{"rope_fraction": 0.5, "extras": ["some layers without attention", "local attention windows", "gated attention", "value embeddings", "a smear gate", "learned residual scales", "LayerScale", "capped logits"], "optimizer": "muon", "beta1": 0.9}
Each number is 500 + 40 x the weight over its row's rms, rounded and kept within 0 to 999. Layers, rows and columns count from 0. Numbers have three digits each. The size before them is the row's rms in percent of the matrix's.

# q: layer 2 attention query, 512x512, rms 0.097, rows 322-383, columns 320-383
# k: layer 2 attention key, 512x512, rms 0.0939, rows 322-383, columns 320-383
# v: layer 2 attention value, 512x512, rms 0.102, rows 320-357, columns 320-383
# o: layer 2 attention output (transposed), 512x512, rms 0.0861, rows 320-357, columns 320-383
q322 100:487580463443533500437512512471567498499536490451541473488470573507557464553518519515471458545539513436499476491422496547469472504494519472505585458571478504455462506511516566489489558518521539
k322 102:490464518516493415425519519476501559522447523467473489522488463493534519503525462496559478517497454500428475473549523507460523454468556442520510516553454496567486474505533465442530499495537529
q323 095:435501496441515508545472472543549455481477515519430587562462526503504452443538489558442528624542479469511472470509513461521489484521423504537484510488459560554454453467555467470509475516477484
k323 102:481503460493502446535444472518504509494464525537529459456426492465480575479505512462477553498495468527548555536477485483503514470459507445439472438547539488468500538468493562427484516462532481
q324 094:593503503446391522439436518485533550481519514501513495499517481521497460441523484436525544423625485546428493531525470518547478487579486543467537499534490524456449463573485486479515538475503532
k324 102:533486536491478481518572511487453481526472508394503530453524514444511435517547467470439487480506573498504548439525482570524539497534560517465484460474523503476523532510463441487477447481440500
q325 083:561403519520510510562559443506532566507448571453532506491469490474445523471549449512537510485465488510637513453443517540522530433478435566502490488541480493446458507539440586432472498540501481
k325 093:543530502472476491538469518486488500442441514559547519481426525526472495536410537471496489608477546429478517421453486464471509541488496491491467503557500447531544451482563603474443504434492470
q326 104:580519491487567472490543489506459481557506468525535458487525553528511581562510545479535555502478433458535480457459417515564463394504470529458492604537526552485444576559430535463437455517402505
k326 106:529494520515420531508479496480513539541481478471489444496501488479462500491563521498461494529430528473576568467468535445474477534500567555557493517490401523489541476485577585479476487396514487
q327 102:531501480567559469534521536594464459460465516542509506456453430422511492526470501506489550513446538526532519458525479479473509471470546541476507474543456457516538484431519502523465476541499512
k327 103:475547517460529526501472539473507549470487484532527508514498481539496490549492509509547481519509535513493450441593517439484535519472500511532503479523455498457485488534506560478501461506573469
q328 097:471497544470483467459562578553511507568448481485497490526477499507508506512540500507487538485531500525479452544481502486507430497527558545481489511504413527548536448479514446528561537479514489
k328 107:491548495455378517501508507560473534518504512533565461501489504543563467492481460585429432477507475521509480461513491487554467407579447484498503448449534523503503445518513531494475500533483540
q329 104:519472549492549446482479527496487475539494462495517503503490549454474492447516515536476478519439528466407519494576500490458431452518417494545542492418423538502512468444548507529513484402539587
k329 102:544566484463568484527459537516527582508458517414499492546532422448461538527451565572480527497516544484486449547515582486495516479530572461520511505534535499439543510476442455553522501529501468
q330 102:474457535490437494521577471521484544484537517492390525459523507434523505463494494416533510504498511454520466555577572510568537415496518518540494506539492513502452471511469475514536462489529480
k330 102:502477477471562519487441568447497544505481488439550416548405524528492523456473488529516581525488500545481555525507533495430493467530462476443521552502448477460502453475464486440532449515536500
q331 102:518560596507558551546506506515515560476493516452490516452516515509508514512515545474511527472514526484399523454461552533589489480599446432486435523500490446494472520570472452539519469549458502
k331 102:487464471499512409507503480503458532523485512475506518459520495432452445529503509486516508461500488550551526479510486530501541490487515563511554511498515458474502485479604484510525474489489492
q332 103:487518483550552484569509513412483442569488474529531507467541462438484473534526511435486507463514522545550465465455450481573534520461509438538506513509564501480504557511505540480449464480456560
k332 102:488446448535476488537560501501504473498454465564491552499483544461587557483540584485549514482488454491426543559444505524541477526516502557478484559575495523480494525496587489518501562561501497
q333 100:504479472552491477510499533473417453448515511482548538523510463532475486520454459499510498503484545508489535515478417500480419510524546500460528511459503491477511528468474406538487497519549496
k333 103:487533472566426492486518549558512464509520514557488489426531493481475548573506531524500456445536483454516461502453474492480524551475525463472437538544551555499542531516501490461543473493426478
q334 100:509541475435495549523470508503481455481451552506494523613464455402560496464581444528519516504464483528467501498529563434497540488551497477476524563521491488537437600569445495442499418492564510
k334 098:516555476563512581402501461519448592469544517463436425455487529546446508564451496492476534480495533482393579527503448460504495374506510502552457538497496551476463506492553471553506494547450474
q335 108:494511458537458477532603563558448499514503488480549562490439563502527449536472529484492498532503466458515472496563452561518521510570459491503517519557553550484469474474568456466453479482484442
k335 103:517453494494506477529483476492476454474517466480504444541503525554498485496483479526505477467542481486538451475493570472478422506549553477483501475500514439464477523561460457498482500526485445
q336 103:541489544507620453528439513465445477483439471499516500547564455453469475514578543479482521589532509403490489448571513543527512491488488519522478450506405471548544530518462378537532478514517414
k336 098:470413511528545474502523499428431532433514527552510483561503516470457488438468495453490483511496477473509497553548518504562614547525538512509522472474525490486531471455539489511490437466508449
q337 095:516527525538491556494499471489548562538515578494479480541558549566569503546535468505494418490506518570412437581468538501549466478527511565510549498483541575502456498502520470500573440494521511
k337 090:466514522549452502459565408526493547501468490471525520511518412513512520528498570530490425451576510495468483459542477503511490510529532499463518532501511530440511580539543507476519486439448508
q338 098:518492485504537433483436478461494463462526490503465495559463485478456505496490498482507519485499526517495581550483437551553507419560450551516446513511477441482481495497511554552488469452466510
k338 101:562497459474524474506459491474560565511543527430425447517482478496499529565510492520438499572466500450493400437445527472467462551543548479511476457506502492547508466464530486463497494466515485
q339 086:488548513517409491483527491522525445487506466515511468506503570535475488553507534539523496491481374569425510453503503547488487551464502492542496499436500495522524475481534553475502552511498524
k339 102:498507532485492469444520474458574545529489510425417487478477445460521563503555518504473508527567483482487424505563440514506505505549445522414535531537510550502522568596474488535525490567458453
q340 103:502498445531504531487526530512592539545454495418458440570517533498461533421485514498495481549596489495390502517483582449532397544485568541473566550537483464551499511454506519475465498495492485
k340 104:561524520541531511438489498501480493536584518534544446490454481553514490454536497495463570576500468527577541526500479476584566461570509446505472543439451553426541449423437522491545538457502435
q341 093:518454426586551475498515442571541486492494459452520489496487525462559456528495546568542528435493552532426565465534503507557508491558473564492478475476521447463584501514531499522460552572478520
k341 094:470519517564519567444568442528584521531480498483510509516564499535472479449556492481513534430576438505481525504560454421508532540557584530498568517501508589568489566543485443489498453546456481
q342 101:516433548473458451521438392450452470514506475526500515431475479521414528561560436510510459520540502458474593502487563557453523507539419555467512566550459433500574552503508485479540537460492491
k342 103:463536441448568476504519623508571443535539502430520502492475452505482553527503489463449509539490489468561465548488519478460458496492453433508405522445509553511447585502461574471424474526582472
q343 099:525471555520441489567443493526453469559460478536516503521525485493528503461492469494474538449505445498472486543455487503509475513509517485519505448506475464441492560561633404460506488485539504
k343 101:476577508493533534488556436542492514582503413543569486497523474448483445547586485518602563461552489512488484523547435509478559473477429509500468502493432471429533521455480492556530503529477555
q344 095:524514558381551454535509491486521502466368533512443508501556547508468476567533463512534461452472531543545489505424516506505498501522483491489556464483438515547447478434540530489473499459520545
k344 107:524551470470529582513491539543429477442538601526499533437476430501440535538515529481522500523471495475515500466484485464515461549558481524521480475515549471443467469464512600502481463455526506
q345 098:488463487513533469537482491480500521572464507466493503485504475550420536460467513488515455504525495413479522448511466504516552523534541499517591470509479493443464522540491447476488473468474523
k345 101:538383478510509465535545559527558501574482487518478481416491614482515476498473491470519443538491595481529513488470471491511502442453442464489468487562524474500530468515549532542517532452470492
q346 106:509525534484527472456460551501437478551489494457483552443494496485506536512453486459482545512537546504494423525426461431494420477494480452613387528491474552472506478522497491530411517467449493
k346 103:400482575437575511483540508454547510499461425522454537488539546443469478401559506513517489556520527535518434499524578525597472451527570511498483509459476427406539399571488454558538430525523552
q347 105:521526445529493471443503546519540480535458443502509470437480513581527497471518531469557516533465490528504557482582421511497479405472438487483508544441430518466452481526533515606492484469512505
k347 106:453514483470520469460594524544487470504494504468538560438527472460501465494494560534505541563472467550472489483477474544523526447442511546445507446504561525560549562499539529467435501507403485
q348 105:520478454450546500484493522462464606529663534528516518553495529441399483561493547529463517501387544460505510536526439487455510489442457524469484519505466568502450510530526542550545498474495501
k348 101:440507531484550518487499499588592518470425465475428503479429421547529577507486554402478474524538490468514497572501566591495515539529442535473438461564457483504514522502472494472449603512442447
q349 101:502408458536539410466518557435439458466468499430458533480542482455584443467434501487471618512493497459414488520508540484514518517493499512498472556546494536502438530485597495547495509423565466
k349 103:502458528465551519426491475480457453450474537525567477572548474508485505524485552460554575559552550520551489534524509511468504490490498509466551459570462443486477471493437532463518511488543551
q350 103:489408579524564550504581536555533509552488501470476485467571487449470499478519436522525465496469495545527469541466523505489461555516524493469449461503451522502590464547445494540458501457552453
k350 105:511510510531523473461487495556535495481495507511556460457524582485510485468560494427504477569517486538528498475566527526479548397480511572513546464523574498553563505559523462509480506499517470
q351 105:473459477447514461470504493485473479506498507466568529506488541452514502504506498587399498474555454609417534506448522486509536486496458534524588509573499508544458468461411501522543503515503533
k351 102:598418521493461575546488524395503541553517455476504482512504399519486582479449448452478541497523506502481545500552502461485493441474537471556508500508523520530526461524586515479559477487472438
q352 100:538484604452488439459504523471570555471595467521481452503491498441513501516552543457510478551453518455479480545500460467512546468481535482496519489502526474534484492503531441497494483519463570
k352 103:527501434454523547483505514549478466497500414480497465488413514536469471572574494496431557476413479475507494544515459543487472472521406486359453464474467459489463481560448506493540494497528532
q353 103:545444477574467478556513484521576487443486537477469493480486572492497560503496570544484517519461568498508530480474531511509483466566415598426540582482506479488513436459497472470497478513503460
k353 102:483468498552571411514481455397430475511497541489470434503553475576495490441523464461442514559522415526524529443503523576574523529492492513517500462566562463457483490540392512490456498432486486
q354 102:458502511484504455526468532550516430543504446512466486425594487509627474532529554538488530462464468525524472521486527541511478557533519542535527469425536491471528473486466498556570514562542514
k354 103:537480565497498532460521460520451510527509468488403487438454447544459488461454432431481492552439486490438505482423517512476477540423482464483478445542515516513469493537549461529515498519538496
q355 105:463529544529525557489529539532462477489604508558486505478535475548457507568475459524558559538476431501443477492503490454475494480514502489515514527433508504498460516476496583452518507544483505
k355 101:439487441446527519578494499527572469521510497552456542480398512500579463487567544564465460530508517523444543465463540491469529527607460502539570583464532513490507546496534480498582474472545539
q356 100:503535512522497468467532427473467513433481503563451516476513520459467461550422483497541452467492567456534577457516525464497448512517481554476498523553563468527515521496518522494529513482523478
k356 103:508495502426455543558453592512538497486510463480486425476611560442504520429479483506558412437562563463475474537525448518445423463551477549511509566386447511542504433467490500550498518538468512
q357 107:509529484435474456511530494468486527592468486472509530471496518512522410573529507492441432404485506514497474545450471497537457459465469481492522514462526544480468439483450513528451523480558521
k357 106:530482516545499487573460494532481506474491506574525471514490497475514529495503570468456474551432508490592539497486588506426424596453517525447521428474524465518568454437531438565550535476446480
q358 100:488511501606476512532503514569564450472460503442472555450543470574465479501495507554508469456505481465498564580473539442559510534492559512497509416567436472533542441400494559487528474574518491
k358 102:478489520512555597477519485485458498577455508503522496505540571474516567522511532490493517553515521521550495549457537546454532516451514502519493437460462554489490553521493503401594456447454462
q359 104:463509481521636553527574481509500503462489390534469406484512539455466482439545449497493507503581495489489519491507503511547550509568509459502571494499528558540458420501453519518465514452509532
k359 102:495465485447519434452503476486532507542539527543467622518431462525485491543439499531536481498524482427490456484521492559428580447510496510556486458533472528498480516448604493522472489439503520
q360 101:475606436586481440526514528543560499513526486491487502460522524534464583450523551537446524534511410444518459394585504509483541517463524494468518503554519588455497493477460469551527539493474517
k360 102:591535552496521512437505465484584454522472475537486450538479486487595495469494473385540482495445487469590488491482562557504532488434484526409506486526520500511509472509518495435475533473504518
q361 108:483525467538445528520518503438468451444422498513490489473520455497484508490538539542419507495539511545556537562495474492549463554464472507467435472477437554501535517513489467526510537452385499
k361 106:522511538500497489500469469546527493468521537509486470494538566462566494448517535508500559471573514499493491540524473521477554540517490516525548469543448514499489518554494433502571513514568476
q362 104:569441511537534483542491503446491537434516511566492505448633439448491550490515532526502531448520486522431551519517559493444487494507440534463476452513461512529489527399487490495537497490499574
k362 105:555518447496455514548495552489514529536576573430473440560456485512518493443524555520497516554480523535492584487489505560494497452516450403519539401578487544481426442481540501543468464478502527
q363 101:431537453562470473567446562496457459492493554500507520500540559533504443545535586476510485394553454458485463547448412511435516519479456546506492443550454493502538413477504438483470562466534457
k363 099:486517516470516546358518515501477483492472559457538497528488497560530496545528486492589449436488465479477455433463487496480504511482513398534514469462528480479476494556536487491457486472476458
q364 105:439482424513513517513418566541478480524547494490493487580496498441499560486474466450433542471514434499475507500557441517522447518529522544418481477490543518439440516509518452529483498504521516
k364 105:517615516514491539490516419452551506511470449478505517450560484478540527462531428537501509451455558529578485378487471478457558449557519486479514503520464484470565479550512497539525529505492504
q365 103:465514424560442530543447522502474486534496541499489448545424436524531526492493530480495582530534526484515493540506450558485524484567520580488515542487433523489467474567509481564468462457544493
k365 103:552504510482498474556512493547514473565457493447548544477495453446513523479499549549533483486556537581475509523544469514464514448505496520488566476483443459520513493549505505452474435556480532
q366 103:547528578496485456453466491572544536479557484490533500493509416479516511487453466487458564540514560493543494502538552454480475640489493479521465511540501467553477477504535472552585471531460471
k366 100:513439479482526405470497501443385519464475467489465480499541554484536490445497505475521488422506387487562514496533491474498445462517435544522462485470449478468494511489470443430482560455516480
q367 105:484415585489470484509586471449483503513477522501544478485485431455447489474537522517482547547489473473502441490490505468477506495482434440520494497538429458522528507453452510539510447487519546
k367 105:501465483498508488470460531491469516511537461599500464530485513501481520500478593570477503547537432542545523439506470469538454494536501474565447555498540502487540477473580399504457501480519500
q368 102:502505485483533525533462458510465467528528555450519514476517425469541501500484464468533444558527496523489474496447467487525557524516520476575495499553464498438516500536470472479515512425467569
k368 099:520541470498544575548481526558489583517504494512532531469481503485483466531547521579607520474489479512514525378510457482531428519556561500477530503551485495560465423492495539495503449589550493
q369 105:492407544453498477448472503476496547537465545543470544486456477479383545538492479419460492530551562549554471457535493575446539547404440465530484513512537552531496475527503471480534471483505525
k369 104:468559477450471480499474554460532437495563512516527452534477475449507552510486500512515579458553635422543441530485495440493583514421426490526440554520493379507579524489497512509506534523527535
q370 105:497549478483454553471430508598566550514522562527535466439473535499532495579455441487477473521522521496474507505520513498412502521552513508570458541459497469591442488490470449487516516575543457
k370 107:476552522525516483542486539441505460531481472525579474448421527521527529494541533448529485463447552528478482494518493434553484500501435469487509508460518525495548511522512488534501451529533516
q371 103:501522482539489469465520468470557506472562487508521520412491561525544516524533492513480489456462509504492532475468492401481453523442513559521476422444477530495520500558443492511524536560503459
k371 101:537504466472511487481510549479498524477455559566465479469521445538515550527467458492587438509491506573517484472473515523479585511449576474563492447496476489491471528564485468517514537505453390
q372 103:417462485547490492481468505543467495499494481506488461494485497575509476493464531456462549439440513600490520486506499462507479472520556450539517529492518466565528490540449520478492548469530496
k372 105:504521489561533416509517479497442540478562508462512460573532500530547467464547555499535556420484475468512465441497472517500491464483492516459486504519526567425471541548510455569481451404448489
q373 104:466548478467545529452495540461488445475447434484527481470452536527420523576521509551456490586440469495544511564446462463504548487410492550528485527533442455518483539473515510529455558451514495
k373 101:515460596475493539521479590457474502483516474481487473525489488503547533439517505473556522481502511493509497408486526546437502537551437492498452443506503488495460469451429455422539505492569544
q374 102:533496489532589554537503441496515482511470500503533445503534547543441586606531493572504475492527501493456513509571534462462506479545532495498473466496526505411572493487571501452502542513480471
k374 100:530526525476418468444470538495531551471539521454415519544463477554477508495466525517465464485454479502457470499519533467503480516504454545434486469581487510490547485543486495526487520426471461
q375 106:491468434500483537487454496524442442469564508523545511536558450531514540536511514473538527471449533467538481468516486454464452493503513423432491439428479496592528540499507521633507547482498511
k375 106:427532460487534409493461490444496470492464470534469519542466478469520509461505535533467487529461514504462501530472462437505435534491498567493452462565481485509530491465456484479447534468540504
q376 103:499449473464536471488513518464546454448481497483504491488581471493420527474499495528483468445440529501500512463481461500470530467540535457444492525471541563508480483498479538417493461534455491
k376 107:420516513481465503467500491511471449485496488477536523412504460589485476512479586505562506556465516501507413517424443572469539463557486588473520515510436452454375511497571558443534517474488532
q377 099:530511486529456523484563555464545471500478509541529514472490482455487469559482489509454480496474565441461510520567534544563481462548462518555474457482536462528467495554474534482474497518542479
k377 102:550476473500468527517474502455479423473484520454464513474533551483511522477487489445495406487556472509488509549413466522502511523525569539531468512574513510450494550399498499475536555440561475
q378 100:495526498501545464564508520535529478430570460429500496534504523485474548482416460526485569490460620470533508474510499566514520531529488486465475439526448487479477459506460562504433490490442446
k378 099:553443473518576481477450453586516466542523556466506529547503500517518465563463494467454517447541459497497475486539563506551557542569446566475465510497448608522500470490500439411572490557576477
q379 103:508444545526421554506470518469520457586597493550506410524560543533485462406451501479503510490475436540516481487462572489419544451509501432490497467468482535532504517550502551517428496496492493
k379 102:472593479511537381452540508436471461438445514467522519454517549464543493494461476469487439520577494461490562534546462523506484533509478461549523532527532532517442580484547518544553517491541436
q380 105:542504549432471451528536500505521512485532503485462447482457545441505490509484492464434471477501489545478525473518409580494520492507474544568547519458586502474517502461472552516489547468527540
k380 102:441537483502485555490390473515428490567462543546450470497544454471402456503469578426445488488541554430492464510494554482536520573644522492495465483499502480563480469529510502559548522545425454
q381 101:552516480478427396502459537436419556464452548582538471435476501483463461516486485530501480433620551576464509404505494505580515543494513477517474559494438465491502463537479510526549439558502547
k381 101:524420431538516539494512459491495527514496522510471512425551430520519558550525463478415511557471460514517477506506538558469464488496456526564423469455437471462487479466499502483524538479529495
q382 105:506477464472566492478543561539574490544505483498472508511506480519550498420585422547527456576451434505504541521538553472528467455541495508476535434536523503481500490463465477488444502516511560
k382 104:514569497499439506482516442499527489464513491476555497528502449491510513523454558526505535442492388512522501515450513440487546530507537495480523530495562544499487466504467401427492468532530432
q383 101:491474455441574444501538502630541531543543532476495509489510468538527502535484471492526513560524560440521482551481499445494513493426468409483494521531474518537482566497503514523512537474524407
k383 097:438481432497463417513534528501486498544498525538504526513473468505484521476539534488558431532429445522445486571497442462499469525506558504495564452520551449496453534549566479478487494522602505
v320 103:431482573448512567464450476483553588532512468516524498465485522519488495502460486476543495488528544509539444480549521512422553495553519550580521535516508375503428446452540504495503520558533539
o320 109:534517457539553475511479486508478502510506560505533478515535445576474504449543541574498506484508450493495451504417535424549466579512491557496540483497479524542465533489524477528483563503464439
v321 101:515462501534492495472485488448510513503465594540480532523488467505462438396508439521543495528520390476509552485489507463477481504460523605452527559515523507496522509476520441451583536452528449
o321 102:457498506510480503488531455536513431561440496515440508492418532480463519456519526533521518495553457496460604405521553524494507540511504476504482512476496528456511446534496474500501502445542482
v322 107:582459462550480494516487484466537460519526505499435450526530511570435510480472582491509577506441520509436543464514453526473478481535483559497458587477448483489495541532519508452508476493480540
o322 107:452438476524523551503449501504547456528429444505421507465544493464514444485446577506513476518583474527512515456492543482529512520451521526523428563490493520493590555537449481457554448506539583
v323 101:468544449509527431518531515540610502515444528512551527498495481505574504494499470567522483531519496471496478474491479481530519559427411410479497464501559550524490559529453517526518513478473520
o323 098:466497479573502540503508517537543476438473481515468480458476476517490526513468493558476421508442481553553546449506465442538468608539507520448538424507527470519455501516455500551461496470492498
v324 106:454528464517504501458523510501546498550545472543454488571388480598434493493438452574507565498486525497464487510449468480437524543544554560480536490547510529528479493495445510584505513509458463
o324 102:630564414545494474500526466524523573510542391531445589497442491565504528470512485603525460494468528511558434471495475507486485558518530535564464491491489487475501523462461472476504456514467422
v325 097:539543464510527453558443431443506518484518505474483476481559500394552526521513511493416479497483479491398533465436501511501511522453557527488506489435510470545477502464589530457545550479507499
o325 095:484517450502515492539457520512518488441535503509498500492456496484544462509530540565480460532471496551499367463500457544467473467488520501489479442572498471451484450501490511514508513546523494
v326 094:567508515525476524481479495461471489548519530469546532435442490464509467520569520490548550544531436511464498533479509518465485447511414477465451481449488519516449468525500517572498560527493490
o326 099:538401512415549467526497513526466554463480555548513487495540530523475492494542537483437462492491582539526508493455421470540494456554404549467469587548513431429460419546451533500486541534595510
v327 106:503570498480530468464535450434493530523454470468483492535500499462607548488548550511487507516509442523500519549428502501508546415452471550470521487530465437506522532508491542483433495484462513
o327 100:502523530470558553488451473547552472456560587535401512427470436514513531485476499447486553516513510523515507452520553481482448530517507498507495469440494451477494470482491514499505522479520477
v328 093:445519504512510519464524477542470501429604420496478589463557421496508450490490504448468502499482511463425476498468553527481444548576501572518577566460464469477546594470501484481521553471474473
o328 102:512534432555514437508491540441466489532552496453516507544484548546482532471481472515448460506445494567507542488577505512531464565435488553516555482494535473582586478510465481521490553550517523
v329 095:502515475535501553549541455504521486493494495552526497481489536534520514496492504517551462543481605520527541508459480522520493499501489582461532499519532510447483484489509491480501502502429518
o329 097:451437435458499477498514486499508483526521532475520513466543415399477532489614472427526426546523461481504637503491451469511514488504489501562497485504566483481426482456517557467556427507523517
v330 096:527434529506505506425526531513468532452527557490589499542492501493516555456495424484516500512527474515554460481448490508462547448489504517474488472457466545546471468467469492526500577535523499
o330 101:527465470522488466501511537533498514549477478552484535428528469465484440476474490564484506574487497518463461484483472483484450385543475405404415508509507559485464423543486477514539545491535496
v331 096:470473543542492473543523441539539487484473513439565515494509513496471516563500445572460453502512527483498490489502523459561477525444520477463438443410499538519454545529496529518495463449412499
o331 104:470518548470523480535450540483502524582561508539442483584512443482574585518521543468441504477487437530539481498444545540506529465435448429483475484529510556538546529531543546544496568473502498
v332 097:490497515515439510554470491505528543541531475508503514549501527522442536519492543448563528507542485535521541517492525507501584495484449495453551484424549553514481462497473457459515464506578537
o332 101:490474505544543571490408452548535496507497465477501470566509448489547540479482500542464559512505514502449491465543507518529513520473541518434475476543534550555554506553487531436515511514498493
v333 103:447430472572520526500504562439485542469560433468487521466475489484485518533564460467513456471445497528441524453491582476529468468482535502451461550530480508539570520535487528477454543521505508
o333 104:483428466499524471487540522516471507481474510546518435472486520495516483487547466480492516526563450557497417522494524491423590459461496545472498480477441491510480473485441466458531414497460467
v334 099:531511446495470500502432437483517505559518455455523512516498506461485526585469532546528496437555484506461556523522520472510512471580538526566492450546523544459434421482500450492486484510524479
o334 097:448523533509414497532499475411435541466514586485476488465556499459502415482488465566581523464483533497511514527543477555469491487517481524640521432569538538451486489508554570588561491532517481
v335 094:535439499506538482524537476539526513489440523472503516517513525511512445489540580520477510514484579437464492523509514495535476480412487515418463537479444495492482492422457485517542486420427390
o335 098:480499501538508460515489493468524544485483500463559431544513512504461559468520501453518642515570528578504526498480472497457481489557519505485539539527531453500554444472537479528492506511480490
v336 101:477529514508499501492513533543550503492493486431395539507475447447502452497469502525501423518489482508480477557495516452497472597423521510489477495488493527501487591519585495486462518517510480
o336 100:541461540569424500522563497540498533522547540518487467521567474449532522487523467441436574504520463450527543515526522460552533497475461472632502427497519523488522485473549494499500478509578503
v337 094:453524551468542476602439545564525450589470505457581500524477452483449472622545515510528526537549469505466544510516504412574495503410478461522513481520514541568520544479536491516500525461520518
o337 105:502492522553546523519429609482479472461469429486545493502503491472449538520515494505532462543535476473540503560499476470466508532512407509502516462552449554534477554503474489498537588574512519
v338 095:496470528432476484464474477452528494551522416561487502482446493564459501486430547523500498427551511491503500440503607513453454478544497538489515482468613505475456524503450493523546520541458530
o338 097:524519489500527394526468468480525418511465413525489485459510494459511481479498582506466554555519487496526399499460538483472538489477536482477565577484571509445536555459520518496511460478432441
v339 097:476461562446502462532534511537511466429535478458515442524548505554534475439468498468529515477494493574508527503532590554475509436501505520460434574529522569494520458445483453470435483515494504
o339 097:467474495479563617566498487462525482476550515464534574491492556472477522576500559461506563453480486498514469510499508540479465498492514436534493496625517539444485499532476477483546551487515517
v340 096:471489493539528441454452513495486488458503470533463536554500470506501500452468601466490481559523480448495562496532524530482456495455528531565465499464488534562553558418564413505426571470592491
o340 105:467438564437513453480490475465468486492475535507496412494508478474515443478492456490487428508463528473506536447500530468482472453399473444487476512585512422467538477502443509575561482436457493
v341 105:441495531522532423535483536490465437479451577456515570521541597529476466520448530505517526458499522537589515511513512461550489556487523533505549547469499428546480444523489479461552500549530476
o341 108:445531498459517525494430504491485437542415526537422469562529513529482597509501529496520480498464460471518502496603469519490526578513515492506514516462504496505458517555468534494502498512449508
v342 104:422416553413519470521485475520520422426413527530470499521520475442522447447532504530613511475494412464480544550505552436543525512471496519434485572426472478491533572501516499512590459522516499
o342 105:539517615478468445493509519551551524551494547463523518540479549514497510497581498459515485405492477524499438515449508493511601522469448459499563431442497533387530524546532482582519503501506481
v343 099:530586471513528522448499505492504465458605527483501431440526600528605522547495522470580529541466510535485498539477506493497544465474583492477498477569484486508450472483496538540454553424506513
o343 097:540475485562403471432505488544441553515558503452488511525531501440505473530561458472464555520500448462493522565494496504541521457524482555496517465509464543497493491461507515490504488468529478
v344 104:529499487534503526484503494438560502474516452430554461492533518484517469573494471530579516518441487530437531536516397473472549511545464503481496405484493600530522506446543490531492522507483496
o344 105:478509498462538500530491516484460511520523500526534516504534487462603569464478493521558536468408503497575501558516499450474474514605532471505558497506561471481542454513550533541537430512472517
v345 100:443452554528491487514557560471554612614537464529455459504425496525521483502475437559502462496471558516456411444436493518503474451580524373553467475557509492507540452499495510530406502527558537
o345 099:516530488570505573495533509491492517509482456520499468515493493452504474482500532470542508533514527539482534538458547557500481508547497507482510516489491509474486439437506529396453475457493548
v346 100:443501474507553493551539496508499540488502489524450501464449502503486467572499459544498458477503481476586509512483557486572483497480476499506507559455468517488519486495513507485512481531466491
o346 101:503552524483540473500575487512430477454476469535465510552494495548559478570539510568487450515433478488533574553516531502507527498513485513537437500484541520457454507512438496502478463491425492
v347 103:485477497471451482507503509568502485490506559521480455496470532504541439534506544452568488532503603437515466465539517488510537511566515532578517519532471593492450489508536516468512499496594500
o347 100:459515395557484454449553437574487510492468480511538601610484563505540551460501480496505496550489479490520395527523519562413426491502511513442502522456575449538509498511462407500525491447515476
v348 097:512531420497511490538518499539505472483498491514546489568555588541508517524550566566489554496504462474464437525538499565511508529463460510491502493519529498503396463535494414440537429459544500
o348 100:468574435489527542565526449533461505499464510530508482632447525554541443526514517506439461471519513535494533552530473545546496529459490547508480502522540524462506489515523462493496476441590573
v349 102:527494577472524402502471453459526517496436538548481485466526493446486518446488530609492489421465471491460490470527489519573542459509507548590497470506449513502506505517495497509492455508491504
o349 096:482473462492534486539544493468435495468482553508456502473507511496445467524540520512527431437547502470479454495455443482541500519515424501442495478475543429501479457455494462578502496486455504
v350 100:457551506494517495494505523500477554418506435508474567495543575492492512486457521583477515493508562503466481513533526552519534509572482536489517517494462490492490569522499515482534538435487516
o350 101:436457519509512518483509466602500498508488418498467512536512474467524474501519514449404531531533548491489485456472568553504533601492401467453499507582520531510470498569518456588602429478499518
v351 099:483441524504437477504501501533468486534555426555518494530469555503426495467483546554489524444485457508512513435520569520501514548560479405501508475538483434478486489466509524569468521551562508
o351 104:530538512516467506465472502523518520574522561517451485493436540419534474481600492498583540498492533522576557458490517497458531543440521497575543461434504450536498474493480451470476614563505457
v352 104:473517468441447488531420495458468483514501514426473546472590547504557499545546449560494479463540422549551474528459520506543562498544524500544462561496485423528488400525507519472480520505522526
o352 100:454587472504511530540494475490565417463511512506532452427546502476514439487540525483494512472424519559457475490513537451448522478490511546487546415509494534480527404531481529478426486533520485
v353 095:550485495472513535582493465453491526459424524447502472472555462430513499404540477486472519497518484417514518499491456462444447531477493465500536494505452446493510507443534461491458478390436486
o353 102:578485474455458592488513469523563533488528499448545563479446551555406533517458499582490483539488464466402497506447492466508453508544464604489454516573558513611549524421457459598491548496601516
v354 097:448473506481466537547475499465540551449468556448521491474431565483518504547541522507447466511487462443509526465523463514478465499496480509456459455494490565558510433498504464471493473521461473
o354 105:477465462497433425565469436529592440509500580531495512509528446544472529449503504516484523525531504416448473545475443480533627540533457540464497414434510568519494466548562478516543427433501509
v355 102:434501536530539528496496465541446576545454485489523488495429432518484497475504501497450550502498442452527424522543520549532518521461525442449467545499500540560572468518452401475534453538500507
o355 105:527527512488506535486476521527478589498520526462487563467481381468515554454400531525554526570507545470555498445483461447555443467510586479485482537476528493549544449578577473495474515443558540
v356 102:511516474510530507537540533515559472533510491531435491484537489540568430496527463499564435481402506516463443526458588542487514404561593503464560507505480527459441502514496497485524486527546499
o356 101:466469522462551524492528539508547481484452542478482467503485509542509436522448454437504458438513483509435377490566501512550496511491570524487541545554504491466439538434587537485552468479498477
v357 100:548460462477496462489573438499506539493452611520482475548479532523489456529519485517547454559444521532586529496469594543531521558505516523454500529517527438493554556495498497417518476474539428
o357 105:537424555484488556503560488445545491512499459483513496519511559525504512539506466541559508516431481498443469471495488420484468508452428525510496540533510466483552464488522444479487519489463457